{
  "num_hidden_layers": 14,
  "hidden_size": 320,
  "rope_fraction": 1.0,
  "parallel_block": false,
  "init_std_up": 0.0446,
  "optimizer": "muon_variant",
  "decay_shape": "linear",
  "max_seq_len": 256,
  "train_tokens": 648800000
}
Each number is 128 + 24 x the weight over the matrix's rms, rounded and kept within 0 to 255. Layers, rows and columns count from 0.

# layer 2 attention value, 320x320, rms 0.0312, rows 221-255, columns 80-159
[[116 127 143 148 123 126 147 147 164 141 145 148 138 117 116 132 115 177 126 125 110 111 169 135  96 130 138 115 119 142 160 108 124 133 123 137 146 126 164 107 119  92 112 129 118 149 139 127 125 132 101 121 110 159 116 109 126 128 120 113 121 137  93  88 168 133 130 156 151  99  96 113 101 127  97 131  89 141 142 107]
 [ 98 117 144  87  92 112 166 127 141 156 123  79  60 150 137 104 113 103 116 142 127 144 139 112 138  86 169 133 114  96 155 123 116 112 102  99 103 112 108 161 155 137 133 131 156 141 127 143 110 172 160 144 146 128 120 106 130 116 100 122 133 135 136 146 125 105 149 106  78 119 135 124 145 128 117 115 117 145 135 154]
 [ 99 123 105 105 109  94 125 117 120 155 110 105 149  82 164 106 161 121 120 137 148 100 132 138 103 128 106 146 103  71 141 114 157  92  96 150 107 131 124 188 157 120 156  77  95 145 138 165 151 109 117 112 134  93 188 129 151 120 114 135 135 163 176 128 114 145  76 136 125 117  65 135 115 147  96 111 108 139 156 101]
 [132 117 154 110 129 132 116 136 186 115 133 104 130  94 124 129 164 128 133 114 163 137 146 131 132 138 118 129 136 110  88 110 126 123  94 104 136 123 144 126 131  91 140 113 163 140 145 124 131 129 149 128 148 141 101 135  80 103 109 110 117 135  94 124 142 123 101 160 131 141 125 141 157 143  89 157 115 117 156  97]
 [ 98  97  92 168 172 136 147 122 114 117 124  73  97 135 112 132 149 118 121 131 113 139  88 139 172 135  98 135 143 145 127 178 125  95 142 153  99 122 136 125 130 130 149 147 162 140 145 107 100 125 134 134 116 123 165 117 103 129 138 126 110 151  92 121 149 113  92 175 120 127 138 142 168 130 168 122 144 148 133 155]
 [154 135 162 115  71 162 134 119 143 166 157 134 137  90 113 174 153 124 104 126 154 161  99 131 128  98 153 130 117  88  99 170 127 153 130 145  85 111 171 150 100 134 126 137 166 134 100 128 138 101 120 119 142 127 132 159  70 178 110 104 147 111 157 155 119 147 121 115 134 144 122 162 153 127 117 131 115 151 112  83]
 [119 143 133 103 123  76 143 123 135 124 139 115 139 102 127 100 124 140 111 115 124 111 133 131 113 143 129 115 133 141 123 124  90 138 117 191 112 121 124 134 139 111 105 140 109 131 120 133 117 101 149 158  89 148 128 134 159 141 142 130 169 116 125 114 139 151 133 139 113 137 131 126 156 122 106 146 122 105 134 118]
 [147 117 106  98 126 112 118 127 149 109 155 136 173 131 135 132  64 130 145 120 148 126 147 102 103 151  99 112 136 101 102 138 126 136 128 113 136 143 148  95 123  93 137 150 126 150 134 140 123 170 131 142 121 134 129  97 117 136 148 116 173 102 137 122 123 132  89 159 121 130  99 149 117  89  65 139 131 135 141 147]
 [130 141 174 114 108  77 163 156  84 127 110  98 171  83  99 128 113 142 124 115 108  96  83  89 138 138 108 131 135 148 121 146 125  92 127 125 158 159 152  93 143 153 117 140 151 116 151 102 117 111 116 185 143 136 134 165 142 108 143 106 149 105 177 130  97 142  99 146 150  92 101 116 169 128  78 110 120  86 129 123]
 [139  87 130 111 143 153 145 100 142 158 165 104 147 144 125 156 134 122  67 173 134  71 124 119 102 134 111  86 138 125 101 119 125 138 136 113 146 126 150 117  93 131 169  88 125 121 144  92 150 105 118 172 149  94 131 149 162 151 110 127  89  86 138 172 126 153 106 142 140 108 135 138 143 107 161 124 106 143 107 112]
 [160 112 132 145 148 138 109 128 148 148 127 126 126 118 113  91 170 117 122 109 138 121 157 148 174 129 167 147 164 175 141 166 145 133 103 128 181 120 129 128 127 141 186  99 101 182 140 138 123 110 132 114 129 145 105 155 104 141 166 113 149 154  92 154 145 147 102 155  56 149 124 140 155 108  98 140 139 108 129  98]
 [109 137 118 144  90 121 136 110 154 117 124 146 145 138  93 141 176 141 155 131 136  91 125 130 118 135 150 130 130 136 142 129 153 101 109 111  66  51  80 119 130 133  94 145 123  98 181 124 135 119 137  95 101 137 143 129 146 145 145 106 125 151 128 111 119 165 148 130  93 107 144  97 153 151 129 113 147 153 142 129]
 [ 82 137 125 136 139 140 123  96 116 115 149 148 136 136 152 116 127 157 122 130 137 132 127 108 136 120  95 111 119 151 111 125 131 138 113 153 124 137 152 116 119 116 159 115 143 147 138 100 129 134 106 130  98 143 141 144 124 121 129 142 148 138 127 136 107 143 140 108 119 151 157 135 128 127 108 141 126 121 132 112]
 [146 136 110 141 119 121 136 133 106 156 113 124 158 138  97 158 126 107 149 119 135 136 138 120 146  98 127 125 102 147 150 165 118 105 102 129 150 129 119 131 134 168 112 162  87 153 134 125  98 128 162 122  80 154 132 116 144 103 111 106 154 121  79 123 119  91  87 119 166 119  99 124 152  86 149 135 157 146 135 121]
 [118 148 143 170 131 133  92  87 154 147 110 169 106 114  97 167 120 124 125 116 150 133 109 125 128  69 161 114 116 129 131 130 138 128 136 119 110 119 162 149 126 157 144 163 153 118 138 131 147 137 152 111 101 156 151 136 139 181 120 100 143 155  98 137 101 102 125 131 156  82 117 138  75 127 108 116 142 119 137 149]
 [128 109 145 138 158 139 166 120 163 159 175 110 102 131 132 136 157 133 112 160 158 140 116 113 125 111 146 114 119 140 156 108 140 138 132 140 127 143 145 118 152 121  74 139 151  96 134 137 154  98 124  94 131 127  85 138  95 171 130 136 126 142 124 120  83 112  72 144 158 121 155 127 119  83  96 196 143 101 141 135]
 [112  96 135 122 128 141 116 152 133  94 124 124 133 156 136 136 117  89 112 112 101 168 120 116 112 181  97 123 149 138 145 135 114 124 115 136 117 131 119  76 123 111 146 130 141 143 147 139 144 123 115 151 142 113 138 146 137 138 155 115 146  79 184 132 147 132 167 133 136 109 113 157 115 129 115 132 107 121 116 148]
 [108 113  90 127 129 115 143 105  91 110 111 118  93 130 143  70 118 169 148 148 153 188 134  92 131 161 144 134 133 101  82 129 100 113 155 132 122 124 107 123 161 119 107 118 146 143 143 176 113 129 131 119 129 144 112 144 143 142 110 141  97 101 133 102 126 112 141 191 128 149 110 145  93 157  92  95 144 166  98 127]
 [142 125 106 132  98 100 157 132 157 131 133  89 137 150 158  92 126  77 115  96 114 128 168 143 126 182 113 108 135 139 133 130 138 134 148 132 140 146  55 108 143 145 127 136 140  77 153 134 128  78 113 105 140 142 140 171 139 166 130 129 132  95 113 166 135 129 123 134 127 142 117 124  96 162 105 139 146 145  95 137]
 [118 115 144 161 153 139 127 140 150 109 122 150 143 114 145 132 106 114 145 164 133  90 113 112  99 168 146 118 126 140 153  94 113 136  87 160 119 143 150  88 149 147 105 163 109 146 110 175 104 108 135 138 128 105 127 123 102 113 155 134 140 104 131 123 133 127 111 125 106 126 115 178 143 125 159  92 148 107 147 111]
 [103 139 137  94 141 109  83 130  99 139 132 119  96 116 108 120 110 136 124 125 149 157  99 125 141  90 137 124 121 189 149 108 135 150 136 117  93 131 142 137 120 165 103 144  64 146 123 133 111 133 146 138 146 120 145  85 102 140  96 161 111 141  96 152 118 100 116 129  80 112  99 109 101 105  84 148 133 118 121 108]
 [164 141 132 180 130 155 131 109 119 135 145 106 112 136 167 157  82 130 160 102 138 165 136 168 147 145 119  87 137 130 131 168 170 114 128 153 119 136 103 101 163  82 115 134 141  92 127 157  80 145 138 143 144  79 138  92 182 138 117 179 102 108 143 136 118 112 150 125 137 111 103 122 110 122  83 136 132 129 136 154]
 [103 117  89 162 140 157 117 122 130 127 140 157  97 145  90 135 137 136 134 118 136 138 112 126 114 144 141 118 140 107 102 121 135 148  99 138 141 108 120  99 147 104 138 121 159 130 132 113 105 127 134  98 182 160 117 127  93 120 137 108 132 159 132 124 142 146 128 133 161 128 126 110  96  83 149 134 112 131 116 111]
 [141 110 150  93 128 122 129  75 130 150 141 129 128 115 117 158 145 158 155 104 129 135  87 139 142 152 131 146 156 118 130 149 134  89 121 113 129 111 147 155 148 168 153 100 114 119 114 149  93 100 135 142  99 165 144 143 111  92 137 117 160 103  95 119 122  90 110 167 173 112 102 151 141 114 136 158 118 133 128 140]
 [ 93 127 134 151 124 123 154 141 133 106 155 103 143 122 128 110 114 119 113 113 126 124 117 121 166 120 163 151 130 151 125 162 117 121 112  94 148 112 104 111 164 107 127 121 130 111 153 135 102 149 105 168 161 127 107 141 160 139 108 116 143 111 112 129 136 110 108 113 142 115  91 121 140 123 127 167 120 135 154 134]
 [106 105 122 107 150 163 152 149 170 143 111 125 149 135 138 172 181 166 121  74 102 125 154 144 131 158 100 158 138 145 158 146 107 143 174 140 123  98 143 115 124 166 119 106 119 142 125 150 152 130 131 121 125 106 140 149 161 137 143 133 156 112 113 114 176 120 124  98 139 106 141 130 132 148 134 117 113 118 126 126]
 [136 139 112 136 128 150 153 151 148 121 149 112 128 127 106 160 160 230 170 147 139 163 163 183 178 172 101 112 139 144 100 120 130 170 121 134 156 108 146 105 143 128 118 116  96 133 135 102 125 121 141 112 147 122 134 155 124 100 171 135 130 153 145 123 122 131 108 135  95 108 136 139 139 133 123 146 135 155 129  92]
 [113 113 123  91 142 109 115 141 115 106 151 111  88 149 162 112 136 127 131 127 125  92 104 108 156 177 114 117 108  84  69  84  98 129 119 149 112 117 132 163 130 138 140 117 158 123 135 149  98 126 107 120 173 104 150 192 146 133 137 103 142 138 123  99 124 131 104 123 107 134 119 137 117 100 131 104 134  80  95 101]
 [121  89 112  95 119  84  97 135 125 165 141 172 139 119 148 136 166 110 107 154 127 146  98 153 128 131 180 111 131 105 161 156 144 127 106 131 134 127 148 137 137 152 118 119 119 111 127 167 151  98 129 153 103 116 142 141 147 133  95 134 110 142 144 148 138 124 149 131  57 138 131 109 131  93 119 111 142 131 145 131]
 [109 107 102 161 155 144 142 102  92 116 102 100 129 131 143  74 110 144 140  86 148 140 124  97 128 103 114 120 168 125 118  90 143  96 150 120 122 113 155 114  91 149 136 168 103 132 117 151 121 136  94 112 120 121 155 129 129 159 119 120 127 117 138 102 168  84 101 145 141 152 135 175 155 104  68 200 133 149 109 181]
 [146 117 156 122 121 117 149 105 111 113 160 107  93 120 146 150 153  73 170 126 109 106 143 151 126 116 136 133 147 148 120 132 146 145 164 112  93 113 159 125 139 156 152 107 136  99 116 147 131 142  84 146 163 136 167 146 122 134 133 128 112 105 102 153 148 125 124 126 134 139 109 108 123 130 136 142 127 126  92 116]
 [ 99  84 134 102 158 136 139 134 107 118 139 121 176 153 163 124 177 130 117 125  51 168 144 102 133 125 119 124  86  98 107  88 159 127 163 134 112 171 120 140 148 117 168 118 114 125 119 106 112 164 117 115 108 126  98  98 116 128 126 112 132 117 120 157 140 134 122 121 111 119 173 105 156 152 141 147 161 137 137 125]
 [116 140 128 115  97  95 138 157 148 118 113 131  96 163 101 106 102 147 134 113 144  92 127 128 122 132 101 134 129 102 158 148 128 146 133 137 117  80 109 110 133 129 119 108 122 128 127 137 139  98 105 134 122 144 109 117 109 129  92 127 115 144  49 116 121 127 151 137 122 150 144 133 105 108 105 137 120 156  95 116]
 [136 114 114  98 146 117 136 139 107 132 135 160 119 108 129 132 105 104 158 123 108  94 114 156 150  97 115  79 118 136 111 114 146 124 135  91  79 141 159 111 166 111 155 136 116 109 171 120 103 109 124  96 138 150 148  96 138 160  93 118 150 124 121 130  97 147 130  96 143 134 125 101 114 113 133 115 104 139 124 165]
 [153 116 107 140 139 143 156 104 112 126 132 103 114 148 116 139 127 144 113 116 124 140 137 123 112  93 129 127 117 130 115  85 130 130 123 138 138 141 132 118 110 128  98  93 115 108 140 110 112 128 107 158 126 154 120 129 132 108 126 139 109 126 167 127 116 149 141 122 134 144 164 111 167 147 137 122 148 143 119 128]]
# layer 2 attention output (transposed), 320x320, rms 0.0388, rows 221-255, columns 80-159
[[122 110 139 148 135 110 112 136 109 114 105 120 134 136 105 128 119 113 163 119 138 115 122 175 139 110 165 142 121 120 131 110 164 107 106 164  92 123 129 147 140 118 112 141 102 124 131 133 131 110 111 116 136 124 123 138 163 126 163  95 143 107 114 128  91 131 110  97 121 164 119 143 104 125 138 117 127 125 121 147]
 [148 112 126 113 113 127 188 131 110 147 141 127 162 164 126 151 158 145 123  94 168  95 112 110 141 154 147 113 127 176 114 128 146 127 131 142 130 143 132 123 105 138 146 181 125  96 150 140 149  95  99 109 149 135 153 120 112  88 129 125 140 122 110 115 128 113 116 135 169 163 118 158 162 121 152 129 124 150 107 138]
 [134 146 111 130 125 136 125  82 103  91 114 145 122 112 113 126 117 131 142  89  97 147  96 137 145 137 160 111 148 157 132 117 115 180 115 109 114 143 117 177 100 156 126 154 142 114 156 153 124 121 127 138 128 131 107 129 106 161 127 118 163 134 145 136 131 152 179 128  92 149 113 106 146 117 136 117 135 108  97 146]
 [126 185 164 108 139  94 118 143 120 137 124 148 127 133 105 131  94 159 139 136 150 108 116 153 151 131 154 136 143  97 136 136 133 155  92 132 120 111 115 105 144 102 113  83 101 125  86 152 142 111 115  88 141 111 119 120 144 161 141 122 167 147 113 141  96 112 137 151 122 102 125  89 126 168 112 146 103 134  87 132]
 [151 146 129 100  90 122 115 158 112 133 118 149 165 118 151 152 148 115 170 122 120 123 105 125 121 116 103  82 129 141 137 137 111 145  97 188 146 106 137 114 130 116 105 105 134  96 124 130 142 156 110 152 128 104  72 140 144 116 131  94 112 124 142 107 121 163 138 101 125 120 120 140 152  94  80 143  80 129 129 123]
 [ 96 126 142 138 154 144 103 113 151 118 154 167 153 115 142 124 120 155 136 107 141 149 148 129 110 123 105 153 116 130 118  77 121  57 127 106 166  90 122 152 137  98 103 153  99 109 127 138 142 134 112 107  96 110 151 163 155 110 183 143  89 146 114 130 109 110 145 129 113 140 121 110 100  96 107 138 169 109 152  87]
 [139 103 114 149 131 148 140 102  77 153 113 163 138 119 128 133 100 119 132 142 123 132 170 133 133 134 118 111 129 141 178 131 150 127 117 134 112 150 181 131 142 168 101  94 129 130 108 139 139 155  88 132 113 143 117 107 129  98 140  68  83 149 139 106 166 110 122 124 155 157 130 160 131 103 156  98 140 146 163 142]
 [102 153 155 135 126 103 150 167 165  89 123  91 160 152 153 138 119 125 158 149 116  91 126 161 131 120 146 100 141 194 138 106 129 140 119 148 103 126 165 134 123 121  91 143 126 168  88 154 115 132 108 131 120 113 158 125 146 145 155 129 111 135 139 112 136 122 136 168 168 154 153 157 139  87 152 118 142 112 133 124]
 [137 110 125 159 104 110 114 131 156 154 124 104 111 170 152 124 120 130 112 177 153 108 104 167 162 110 106 159 133 138 121 127 150 114 145 122 132 152 108 114 122 130 143 152 138 152 115 175 118 129 133 141 135 140  82 152  87 140 120 131 126  98 140 130 147 110 135 128 106 131 109 138 122 135 136 116 140 121 146 148]
 [163 122 134  99 111 150 133  88  90 149  93 125 136 134 112 178 108 131 147 109 122 127 133 154 124 103 127 147 130 117 113 130 129 134 153 127  80  98  98 140 129  97 133 137 160 116 131 107 122 153 105  95 155 124 111 119 147  93 103 131 128 117 103 132 142 110 129 130 161 179 132 138 124 135 113 135 120 143 153 111]
 [110 124 165 122 106 158  86 148 145 132 131 119 133 131 107 155 124 112 151 120 114 146 106  87 101 134 114 142 143 154 120 153 130 103 117 130  98 129 148 104 105 106 113 176 162 127 117 116 141 126 129  73 128 150 111 130 101 123  86 128 113 119 130 142 136 128 168 151 123  96 117 102 121 137 114 156 116 126 124 160]
 [117 131 126 119 131 159 110 111 146 135 113 122 120 132 118 118  89 141 151 139 112 130 124 138 145 160 117 132 141 127 160 175 153 103 146 127 158 146 125 155 128 134 148 100 142 182 159 139 141 156 107 135 112 153 155 121 152 116 114 143 129 150 125 109 145  96 171 128 127 155 139 145 117 131 122 134 116 141 136 147]
 [129 138 144  99 144 128 125 151 120 111  99 102 122 132 136  98 115  73 132 141 116 137 109 160 126 108 154 133 104 128 130 120 128  82 149 139 159 114 100 137 128 104 130 142 113 103 124 139 121  91 185 119 155 146 123 143 116 128 157 122 104  98 150 115 154 114 130 136  92 134  98  83  80 160 110 126 108 146 127 120]
 [159 125 141 130 158 115 109 119  79 118 161 114 123 107 141 121 160 134 124 148 126 106 126 125  83 139 140 139 112 123 143 129 158 116 150 128 125 160 109 111 111 142 130 162 139 107  88 122 173 165 134 129 144 101 151 162 133  95 140 137 110 111 136 102 170 180 155 122  97 126 146  84  96 111  84 151 120 148  85 131]
 [124 164 141 158 119 164 156 135 107  83 122 130 132 107 148 146 175 120 129  84 132  65 130  99 117 140 134  94 127  96 109 117 152 102 125 145 146 120  95 140 113 157  92 113 111 129 131  83 122 150  98 118 175 128 151 102 118 118 117 162  88  95 154 166 155 153 150  93 124 142 141 101 168 125 115 130 134 107 114 120]
 [106 137 122 112 102 118 117 117 115 147 116 127 135 119 122 156 104  92 154  59 100 101 149 142 114 122 130 161 151 139 133 128 125 118 122 144 151 178 106 121 122 108 139 134 111 135  99 124 113 167 117 155 126 145 122 108 164 139 130 133 122 142 130 150 115 100 133  68 118 158 131  91 104 156 179 107 162 134 116 175]
 [139 134 118 128  96 120 138 107  75 134 134 109 114 156 156 144  83 125 125 164 151 135 119 152 136 113 107 146  86 121 125 109 110 110 169 136 106 128 164 101 162 130  91 144 129 176 133 149 127 157 115 104 131 135 101 111 122 156 129 116 164 107 121 129 123 135 147 100 151 117 140  98 112 169 144 136 105 125 108 106]
 [171 108 129 165 139 146 121 135 190 120 152 138 110 130 142 143 115 141 104 115 174 113 116 141 115 113 148 123 129  95 128 134 122 118 159 168  93 135 114 129 148 163 149  77 162  97 112 101 134  72  96 103 159 136 154 133 122 129 123 139 139 111 130 128 118 129 119  99 135 132 137 130 130 144 145 155 142 104 128 112]
 [163 121 133 150 106 135 143 134 117 107 138 159  99 153 129 126  90 133 117 126 116 130  80  96 152 137 153 182 130 151 108 130 124 119 127 151  81 137 137 146  91 114 113 130 138 106 129 141 142 106 134 161 133 127  88 152 125 101 117 116 102 111 108 119 144 118  97 124 152 147 148 129 140 129 145 125 153 134 130 142]
 [140 176 124 118 112 145 110 109 130 123  99 108 121 168 137 123 134 171 124  87 138 141 135 163 109  91 139 126 119  98  99 141 130 107 119 100 108 126 141 134 158 131 161 123 129  99 164 122 135 129  92 159 138 136 144  85 138 131 157  99 100 125 138 138 118 112 156 123 119 138 155  93 124 136 121 176 125 128 148 125]
 [ 92 169 109 160 117 122 145 179 113 114 150 106 125 101 132 136 143 155 121  65 148 127 102 160 141 170 134 119 187 134 101 140 113 139 143 132 140 139 111 103 110 139 163 103 133 126 138 148  96 178 103 119 128 119 143 136 140 121 120 121 107 124 121 150 127 120 132  95 139 139 139 126 172 138 161 111 145 108 128 169]
 [133 145 159 125 133 128 135 117 113 101 141 125 145  94  74 124 120  73 111 149 113 122 109 109  96 149 136 133 103 133 133  81 114 141 147  98 162 153 161 146 166 163 158  99 113 133 102 137 114  85 120 118 115 161  92 115 110 127 152 124 117 126 122 123 146 157 107 144 149 155 177 140 163  97 142 124 147  86 122 106]
 [121 126 151 112 124 109 149 123 124 120 126 112 149 114  90 139 136 123 165 118 124  72 113 158 124 146 138 156 133 105 115 124 124 114 132 142 111 101 110 166 172 137 146 113 122 144 100 158 137 159 103 150 124 112 165 117 118 127 134 143 148 127 124 125 129 148 139  87 123 102 109 134 119 133 131 125 128 142 152 117]
 [168 146 104 146 135 136 122 103 105 127 125 130 116 105  99 173 146 110  97 161 131 124 149 173 136 117 133 109 109 134 108 114 131 141 119 176 115 136 134 115 130 142 140 114 110  91 116 149 161 165 130 165 142 123  95 164 132 114 132 137 137 113 143 125 117 143 133 127  89 167 138  94 131 132 138 106 132 110 135 113]
 [130 111 109 166  99  77 125 136 114  87 114 121 142 132 106 126 125 119 134 114 131 114 102 103 117 127  90  66 141  82 133  88  97 153 116 140 124 147 136 139  92 106 107 127 119 146 107 146 138  97 137 143 117 126 176 110 144 111 105 128 111 131 118 124 166 152 150 119 119 145 127 126 118 160 113 113  91 138 128 119]
 [143  73 153 111 143 119  99 134 103 114 125 154 103 112 131 138 117 137 119 142 100 134 143 116 126 121 154  99 107 136 132 129 155  88 124 110 109 150 125 157 137 111 126 138 125 105 141  93 101 113 109 157 128 146 110 100 123 173 116 114 125 111 140  91 114 146 167 144 160 140 104 134 124 135 121  99 145 161 134 135]
 [ 97 100  96 138 110 130 115 115 131 183  90 118  99 117 161  91 121 123 111 146 129 140 133  97 109 149 134 156 125 133 133 150 150 117 112 110 123 122 139 153 123  89 123 128 113 111 110 121 125 121 145 154 122 121 124  96 157 127 123  96 166 127 121 129 112 116 146 108 111 124  99 147 115 154 144 126  93 136 169 113]
 [119 143 181 143 128 119 166 101  93 140  99 105 146 177 147 149 123 112 134 156 146 137 160 126 134 116 152 130 122 151 165 121 110 106 133  87 111 155 130 103 138 124 150 108 163 147 134 135 150 114 152 151 154 133 144 134 131 121 113 118  90 115 148 161 102 116 156 101 154 131 138 105 177 150 144 109 156 119 143 181]
 [123 120 134 127 103 119 171 120 137 130 131 107 124 119 102  99 117 134 128 115 130 169 134 132 123 151 138 131 129 104 137 140 131 149 124 147 153  99 132 148 137 108 155 106 129 113 148 108 119 142 153 138 115 123 107 130  84 104 170 142 153 143 151 121 139 110 103 126 138 104 139 108 111 149 132 169 162 113 136 132]
 [125 110 112 122 101 100 116 160 120 178 169 128 120  94 135 118 158 111 103 115  66 130 102 133 155 109 146 130 125 170 134 148  99 100 152 148 110  87 137 144 137 151 111 124 111 117 130  85 113 150 139 130 124 109 119 146 139 165 147 138 150 104 137 121 135  94 117 160 113 111 118 119 148  86 124  83 159 128 150 113]
 [130 137 122 137 182 135 137 126 113 135  80 161 121 139 148 111 100 135 116  79  91 138 102 121 110 118 119 130 137 155 154 116 107 116 136 153 121 131 106 139  82 122 135 143 170 134 171 149 145  98 160 113 134 132 133 135 142 101 139 162 154 123 155 147 155 115 155 140 114 128 134 138 124 129 107 133 119 147 156 122]
 [169 128 114  93 131 134 144 128 118 132 110 138 121 139 136 130 100 169 115 149 115 130 146 177 159 135 132 130 111 140 149 155 167 145 116 126 146 117  99 162  93 130 114 136 146 105 103 102 140 108 158 143 126 111 152 119 147 104 119  99  93 150 127 149  98 136 102 142 136 106 120 128 118  89 119 137 128 134 163 127]
 [120 138 155 140 130 140 141 117 120 147 134 142 134 107 116 151 157  90 108 121 168 167 115 107 130 103 152 138 143 147 147 106 155 115 135 125 125 143 150 141 101 138 126 147 133 165 110 116 140 111 118 142 141 140 142 128 132  97 131 107 128 146 134 154 136 129  95 128  95 113 108 103 115  97 157  99  91 145 110 121]
 [125 128 125 153 143 114 123 150 117 130 129  98 120 136 120 142 154 148 111 131 126 106 106 132 136 117 131 162 151 127 123 129 146 113  98 168 194 134 131 104  98 164 112 139 129 188 141 115 146 107 124 144 172  88 142 143  94 136 136 128 107 123 176 138 148 132 126 138 124 125 106 118 143  95  94 136 163  89 117 119]
 [145  92  99  92 118 134 117 130 125 163 130  96 141 114 113 117 127 101 119 168 125 133 107 114 137  94 141 107 112 119 123 147 168 117 160 144 168  90 132 140 134 133 124 121 131 141  93 149 108 128 138 152 131 113 121  91 100 103 109 139 126 120 101 164 136 150 100 123 138 103 127 145 124 103 138 145 129 140 135 118]]
# layer 2 attention query, 320x320, rms 0.0312, rows 256-263, columns 80-159
[[106 128 115  92 100 132 113 131 134 131 130 159 124 127 127 118 131  92 138 126 120 101 145 112 132 132 115 150  74 147 174 110 136 111 127  87 153 151 127 136 159  86 149 119 128 101 136 142 144 122 187 140 112 103 115 171 103 147 115  94 103 148  91 113 107 137  70 138 144 185 171 109 135 142 141 124 134  90 162 160]
 [115 124 130 128 126 148 119 118 138 123 113  95 120 120 166 134 111 126 125 113 123 149 115 137 122  94 111 120 171 145 107 169 112 127 140 170 110 103  92 120 129 132 128 135 160 140 119  78 116 139 117 145 116 100 144 101 191 142 145 136 168 120 130  66 145 132 152 167 152 167 110 149 199 115 159 150  90 158 141 137]
 [134  53 116 122 122 118 111 159 170 118 114 163  99 141 120  75 117 147 110 148 173 152 108 166 150 168 124 127 129 116 124 147 153 117 138 115 114  89 103 150  99 144 157 127  95 145 111 136 135  77 119 100 140 126 147 148 130 150 170 112  78  88 129 126  90 165 116 143 154 189 113  68 182 172 119 138 153  95 115 153]
 [103 173 133 104 182 132 165 158 112 119 127 118 118 161 101 147  96 139 157 149 158 125 118 151 158 134 102 118 130 103 161 157 127 133 134 119 108 134 128  87 159  90 134 132 179 113 129 146 126  87 126 150 101 148 163  92 162 129 137 152 125 110  75 113  89  45 154 135 128  94 115  80 120 118 119 124 150 109 133 107]
 [149 130 172 140 143 127 145 131 120 131  97 139 133 115 120 129 204 157 109 141 140 148 133 115 170 169 149 116 161 152  80  85 153  95 135 146  91 161  98 117 143 158 157 118  86 154 120 148 180 134  67 130 155 144 109 121 165 123  97 110 108 103 157 130  91 117 166 120 170 146 131 137 107 170 143 184 116 143 111 142]
 [143 140 127 139 153 135 126 116  99  88 115 144 143 129  99 115 107 105 111 146 106  98 141 128 135 136 103 153  91 129 155 131 142 125 134 117 144 134 107 133 194  80 138 101 119 117 143 140 129 154 163 147  93 151 153 106 129 100 123 135 107 163 123 157  88 120 125 107 150 106 150 119 108 111 130 126 114  93 143 110]
 [127 115 114  98 128 167 119 140 141 131 154 138  90 130 142 141  60 115 120 129 131 145 104  95 112 165 117 147 154 130 176 116 114 138 129 134 155 121  77 140 144 108 130 161 132 121 107 165 161  76 108 151 141 114 129 179 102 145 126 104  91 132 136 170 145 118 135 175 120 140 108 111 122 103 134 118 167  88 155 142]
 [121 147  93 119 157 151 176 111 109 125 129 151 133 141 111 123 151 125 141 126 142  81 157  99 115 162 147 134 106 119 120 132 113 101 100 101 113 147 112 145 152 121 101 133 108 105 164 170 123 165 145  95 118  97  93 152 146 163 135 124 139 145 144 112 139 129 122 162 153 150 153 125 141 139 134 150 140 109 134 136]]
# layer 2 attention key, 320x320, rms 0.0313, rows 256-262, columns 80-159
[[118 101  99 131 142 120 103 139 118 154 103 112 123 116 132 124  90  76 151 116 158 116 113 133 154 123 140 127 115 136 129 122 134 108 116 170 144 137 149 107 121 139 148 149 120 139 148 136 163 119 137 109 149 116 111 138 119 122 137 134 155 125 153 160 129 128 109 115 113 119 100 147 108 143 109 129 131 129 110 130]
 [126 106 124 140 131 118 115 162 146 121 130 121 142 137  95 136 150 117 126 159 110 134 131 132 145 133 116 150 115 132 178 120 110 132 122  97 146 152 132 154 101 117 136 130 137 127 142 117 105 134 134 143 106  92 107 125  83  81  88 100 109 129 109  82 102 126 128 109 116 132 124 134  88 133 111  96 141 112 125 124]
 [147 109 123 139  99 114 125 140 134 132 107  95 117 142  98 130 100 118 149 140 116 158 150 140 110 147 101 180 108 138 139 102 122 110 150 124 139 133 111 149 175 115 140 161 131 134 121 153 168 125 106 149 129 127  94 144 115 124 105 112 172 166 142 187 126 114 136 105 133 146 143 160  96 107 141 124 150 138 135 141]
 [150 102 174 113  61  88 136 122 108 125  95 117 123 134 100 136 131 101 139  88 153 102 154 118 141 112 132 110 133 145  88 126 101 119 105 128 151 137 110 174 101  96 106 115 124 151 123 136 119 124 134 121 148  96 117 152 126  98 137 135 124 138 119 111 136 107 128 145 121 146 123 119  91 170 112 169  87 107 125 157]
 [152 119 117 107 139 160 126 139 123 134 145 109 113 115 121 112  98 148 148 107 115 133 107 143  98  80  89 104 135 120 107 137 108 134 130 104  71  97 140 148 153 109  77 125 141 139 138 151 103 103 131 127 137 146 103 115 145 117 135 135 137 139 103  98 156 121 154 128 125 132 124  61 143 107 139 109 108 123 124 141]
 [ 98 124 166 113 158 146 118 105 110 145 132 113 120 123 140  92 130 108 144  64 139 111 159 119 113 126 128 123 115 142 118 117 134  99 133 117 109 118 150 111  64 177 106 120  81 119 111 163 104 104 108 132 141 161 117 152 113 161 150 117  87 125 157 130 149 124 148 139 118  79  82 104 150 137 128 171 134 133 117  94]
 [146 152 122 134 146 100 149 102 119 141 125 120 117  98 153 143 153 130 116 124 112 141 126 143 124 123  93 109 121 160 121 132 148 119 149 130 111 144 163  81 111 135 163  91 123 127 136 131 126 164 143 113 172 146 146 104 167 157 102 186 109 116 110 138 138 156 136  85 122 100 117 174 125 141 173  84 103 146 139 134]]